Part of a small language model's weights.
Size: width 64, 2 heads of 32, MLP 128 SwiGLU, vocabulary 8192, 1.62M parameters.
Each number is 128 + 24 x the weight over its row's rms, rounded and kept within 0 to 255. Layers, rows and columns count from 0. The size above them is the row's rms in percent of the matrix's.

# layer 9 MLP up, 128x64, rms 0.154, rows 101-127, columns 0-31
size [103 105 119 102  99 102  90 116 107  99 101 102  98  94  89 109  98 105  98 106  93  95 105  90  95  90  98]
[[143 126 121 147 163 115  81  99 110  87  66 173 127 101 120 107  96 130 122 145  77 113 168 104  88 135 145 131 120 103 123 141]
 [107  86 122 119 133 106 145 115 104 123 131 143 116 140 155 133  84 175 107 129 130 132 129 148 159  85 145  97 142 106 112 179]
 [177 155 108 130 150 162  71 117 129 123  83 154 153 138  92 115 141 133 132 150 108 103 130  86  80 126 150 158 135 115 135 179]
 [101 145  88 130  89  89 122 131 134 108 112 152  91 118 113 141 113 152 146 132 128 120  95 148 103  91 147 143 111 138 145 119]
 [106 147 153 142 124  91 153 135 106  83 144 126 117 128 118 118 141 138 137 142 174 128 103 131 140 134 137 147  80 160  91 128]
 [139 161 125 167 157 126 139  92 171 138 111  99 120 165 111 152 136 139 163 169 151  92 108 113 129 116 118 116 118  94 186 108]
 [128 135 131  90 153 148 137 132 151 104 159 108 141 141 161 144 115 126 151 124 146 111 148 150 108 152 132 108  91  71 168  92]
 [123 135 127 163 104 130 165 121 125 151 129  81 116 140 141 109 159 155 157 174 118 116  98 105 151 151 188 156 108 114 116 131]
 [102 121 122  93 115  99 102 137  99 121 130 139 156 143 195 111  87 135 133 143 112 148 107 138 130  92 123 151 165 114 127 141]
 [147  96 128 120 128 138 146  99 144 112 129 131 140 144 161 136 132 116 106 141 111 139 101 118  86  88 137 155 110 151 168 130]
 [141 118 146 153 124 155 102 183 125 152 150 145 139 111 135 145 149 114 166 134 152 106  80 165 192 140 110 105 134 114 111  96]
 [119 141 141  94 120 129 145 137 129 137 147 140 147 138 118  93  87  43 137 105 143 110 123 130 110 127  94 128 146 121  87 165]
 [ 95 126 102 105 130 103  60 150 112  89 172 101 139 137 123 132 155 148 146 123 102 112 135 154 142 132 108 162 145 145 144 132]
 [116 139 105 117 131 132 163 117 136 131 113 135 155 111 171 112 155 127 147 107 123 102 136 114 142 123 129 107  93  96 117 154]
 [140 175  95 120 136  98 111 100  91  96 109 181 125 119 153 143 123 117 135 110  99 119 121 142 107 109 104 119 164  88 149 156]
 [101 128  95 145 115 121 142 127 149 135 145 128 151 161 141 126 108 109 164 102 117 122 159 149 164 140 103 121 128 111 139 125]
 [130 121 113 129 151  47 105 146 158 145  84 174 134 130 163 138 138 127 119 113 175 153 129 149 135 101 134 116 117 130 157 129]
 [ 99  92 111 109 121 115  81 121  71  85 125 164  94 143 142 112 125 139 118 109  99 149 145 138 108 123 138 121 138 145 133 124]
 [141 134 157 126 114  97  95 142 147 119 121 114 129  83 156 103 141 101 141 149 151 124 117 163  75  87  64 126 147 122 161 145]
 [ 96 136 127 131 120 117 109  91  93 140 163 162  82 127 165 153 141  88 130 133  82 145 163 158 137 142 128 115 146 128 143 163]
 [170 165 182  76 136 149 127 114  99 177 115 103 153 141 123 119 140 167 129 162 159 121 126 123 173 145 129 121 137 103 147 117]
 [107  93 117 109 114  77 159 107 108  96 105 175 147 152 120 167 138 107 114 130 107 127 148 134 118 164 127 172 155 159 109 170]
 [ 93 148  86 105 106  95 118 108 148 148 144 144 144 131 134 128 138 134 136 139 109  99 138 177 117  95 146 112 167 161 125 151]
 [127 174 148 111 143 164 109 132 110  93 127 154 160 146 119 110 125 151 107  92 139 131 123 127  72 157  93 157 168 128 123 139]
 [128 120 137 134  93 113 151 173 142 166 160 106 123 109  77 174 124 137 100 142  93 148 157 124 135 146  88 143 103  96 125 112]
 [136 152 184 100 118 153 144  55 136 110 129 135 141 118 120  95 128 147 181 113 127 123 128 172 134 120 126 119  78 102 143 166]
 [155  99 108 164 125 132 105 145  83  90 118 141 126 179 114 130 113 144 116 139 133 137 158 114 114 154 100 149 125  84 144 148]]
# layer 9 MLP down (transposed), 128x64, rms 0.132, rows 101-127, columns 0-31
size [ 99 101 103 100  97 112 107 108 106  95 104 101 106  98  92 108  95 105 100 100  87 103 104  85  98  89 105]
[[121 133 143 158 113 123 128 139 108 104 152  58 140 121  92 133 156  98 115 144 147 163 115 135 181 134 163 137 139 121 126 136]
 [116 154 101 163 148 166  64 155 115 143 155 110 148 112  90 101 114  72 130 102 128 122 109 177 104 131 118 143 107 127 140  89]
 [ 85 112 169 123 121  89 149 118 125 123 157 113  98 117 160 111 131 120 158 114 161 122 111 167 137  93 112 114 106 195 109  96]
 [145 122 174 118 129 146 132  99 136 113 126 145 110 116  89 125 124 132 162 170 143 111 110 157 143 130 141 122 151 180  98 122]
 [124 127  94 136 114  94 165 171 132 100 148 110 155 120 160 115 119 139 106 107 159 155 148 159 131 163 118 118 134 143 142 117]
 [151 117  88 123 162 125 112 121 112  97 143 135 150  83 132 125  84  79  82 109 116 158 148 125 116 134 137 122 169  77 164 117]
 [154 155 109 104 166 126 137 154 123 111 123 147 114 153 141 142 125 119 106  94 124 162 131 145 129 180 102 133 122  43 169  84]
 [128 133 139 137 123 136  99 146 182 109 127  95 127 131 138  94 122 117 128 129 111 109 131 195 115 169 159 130 109 159 118 137]
 [138 109 130 101 129 113 109 150 121 148 108 115 162 120 147 113 149 108 143 121 113 126 100 135 140  93  92  65 150 155 140 139]
 [113 172 103 125 161 130 142 141 103 138 135 129  97 107 117 156 108 130 151 102 107 116 103 180 146 160 158 116  91 151 154 169]
 [127 122 153 140  93 102 135 102 127  72 143 118 111  56 137 132 125 155 101 139  93 147 105  93 126 118 114 133 162 156 145 137]
 [152 118  94 163 114 162 138 135 116 100 154 147 132  94 115  84 150 123 170 115 140 133 120 128 153 119 116 155 114 116 114 110]
 [129 130 119 120  86 143 105 144 140 120 161 115 163  99 138 129 138 108 128 134 123 183 151 112 160 135 167 143 112 134 112 143]
 [135  70 103 158 170 120 135 146 144 167 120 140  97 110 156 135 142 113 122 190 107 180 156 130 158 139 142 158  91  99 139 125]
 [123 132 113 100 135 137  98  95 123 163 128  77  78 114 100  90 133  91 130 103 150 133 129 131 118 183 140 126 120 149  91 145]
 [155 170 153 118 175 139  98 130 116 180 169 165 123  98 135 141 144 126 142 128 117 123 110 152 116 112 103 120 136 102 120 155]
 [132 162 121 186  88 139 114 114 111 115 169 132  72 132 130  82 107 166 145 138 117 151 121 114 119 118 142 122 170 120 114 136]
 [119  90 115 148 197 122  80 122 142 129 131 104 108 116 135 125 129 183 141 127 134 114  97 143 159 140  97 126  96 146 129  95]
 [166 116 113 144  80 110 123 171 149 134 156 147 153 117 104 164 134 112 144 166 117 162 140 106 133 155 152 152 137 120 107  93]
 [103 109 146 149 115 115  90 130 131 154 148 148 148 168 124 120 124 119 176 117 128 133 125 111 127 125 144 127  96  73 161  74]
 [149 144 139 109 148 142  98 135  81 117 112 129 137  61 151 170 112 141 101 111 136 131 122  92 125 134 119 105 122 168 166 117]
 [114 111 138 149 155 111 137  80 136 130 125  97 193 166 152 133 106 148 134 110 123 133 176 166 156 133 118 104 170  79 145 132]
 [ 95 167 175 143 130 111 109 133 139 159 139 118 145 162 141 161 106 135 123 132 157  88 120 166 121 105 150 125 130 150  73 132]
 [153 104  90 134 131 118 175 113 163 105 137 111 146 129 109 113 151 118 137 206 143 117 118 111 155 115 171 126  96 109 144 119]
 [ 89  94 108 114  99 151 122 123 125 125 142 109 148 141 105 119 135 146 121 122 133 151 133 101  97 139 125 144 114 118 128 122]
 [167 162 180 118 105 107 125 177 157 127 154  99 156 151 120 126 134 114  78 163 112 125 139 120 134 150 166 159 154 125  91 102]
 [120 116 180  98 173 127 137 124 170 111 125 123 107 113 148 120 121 132 126 136 134 154 103 108 175 166 155 128 133 140 125 151]]
# layer 9 MLP gate, 128x64, rms 0.179, rows 102-127, columns 0-31
size [ 91 114  95  99 119 105 121 107  99 107  90 110  91  87  93  97 106 103 103  87 101 116  80  92  90  98]
[[149 120 109 170 159 116 161 122 115 164 116 130  76 107 143 108 117 108 111 121 121 132 145 161 148 163 136 140  98 146 148 113]
 [ 99 113 147 143  93 126 136 120 127 114 158 111 127 111 118 154 131 110 139 130 139 136  98 144 147 101 152 120 119 161 105  90]
 [135 150 125 125 137 125 108 136 106 102 126 141  68 160 112 147 110 109 138  80 117 105 177 137 103 125 138 149 171 124 119 129]
 [147 163 107 112 184 171  99 136 121 140 116 143 129 144 140 144 166 100 171 105 118 102 150 159 134 147 124 143 149 124  88 138]
 [136 119 150 143 120  96 133 116 121 159  79 166 109 141 172 114 109 120 126  94  55 174 162 101 135 120  96 117 122 112 110 149]
 [139 107  93 140 128 113 149  98 135 160 113 157 109 123  91 127  96 122 113 118  96 127  88 115 105 115 134 162 154 156  71 135]
 [140 114 113 134 146  68 137 151 101 131 153 154 135 136 124 179 106 130  88 137 137 168  99  94  97 116 113 109 160 123 130 131]
 [126 157 119 122 141 138 111 128  95 124  98 127 148 138 146 121 121 145 102 140  94 120 117 134 120 127 169 119 141  80 150 143]
 [135 100 119 115 129 105 124 141 181 125 136 103 134 135 160 200 122 125 140 111 131 151 117 140 140 131 107 141 117 136 148 149]
 [149 128 116 112 144 132 117 126 128 155 154 146 163 181 118 149 144 108 133 136 174 110 119 150 117 157 143  93  63  62 125 125]
 [123  67 103 156 105 108 126 131 117 102  78 140 140 125 164  92 160 152 126 142 135 141  83  98 126 112 103  88 104 165 118 133]
 [138 107 107 150 159 123 119 132 124  94 131 140 159 166 108 139 146 126 157 104 118 130 104 102 119 158 104 117  80 119 149 146]
 [ 83 139 122 147 151 136 135 166 115 142 126 175 129 155 132 110 131 121  90 127 125 158 123 147 118 142  76 132 144 151 126 139]
 [129 132 128 145 106 139 144 129 140  97 128 108  73  88  78 121  84 125 139 121 142 141 102 179  66 117 112 113  99 125 121 157]
 [146 130 147 168 109 150 166 150 146 128 116 130 137 122 104  84 128 151 106 117 124 137 141 111 126 147 127 103 112 140 117 123]
 [168  85  96 103 151 131  81 120 160 160  77 159 139 137 109 125 128 112 122 105 109 150 116  98  87 123 154 138  82 120 124 110]
 [111 111  83 160 122  98  81 108 148 115 132 152 116 150 149 155 143 159 112 126 150 128  79 119 124 119 126 122  64 134 145  77]
 [129  96  93 169 131 127 142 146 102 134  85 118 152 156 117 172 108 146  96 156 109 172 105 108  99 121 166 137 109 130 135 136]
 [167 156 116 162 124 168 128 102 150 117 122 158  95 117 140 178 131  94 103 168 104 140 140  99 106 127 130 111 112 137 105 122]
 [141 117 186  97 132 137 150 119  88 125 125 139 154 135 126  83 106 115 152 142 141 121 133 160 147 153 128 125 135  99 156 182]
 [124 156 149 157 123 164 110 122 106  97 132 120 105 120 176 142  42 125 113 128 150 149 118 128 171 148 132 108 139 120 150 133]
 [140 164 179 123 122 141 162 102 136 136 143 145 117 141 131 103  97 109 156  93 160  86 148 131 145 158  84 126 138 114 141 155]
 [131  93 156 118 146 155 181 176 167 152 118 115 132 133 114 155 164 154 110 155 116 103 133 130 137 140 157 138 106 153 112 155]
 [157 160 133 104 138 104 100 131 138 120 115 143  65 110 149 183 145 132 156 161 141 134 106 152 151 118  86  86 131 140 117 127]
 [167  93 130 142 103 150 139 113 112  98 167 194 139 128 130 168 141 139  80 128 160 123 124 124 147 137  88 121 112 134 130 133]
 [129 128 155 117 122 109 172 133 174 130 158 127  80 116 121 147 116 120 136 113 137 124 101 121 154 139 128 114 129 156 116  93]]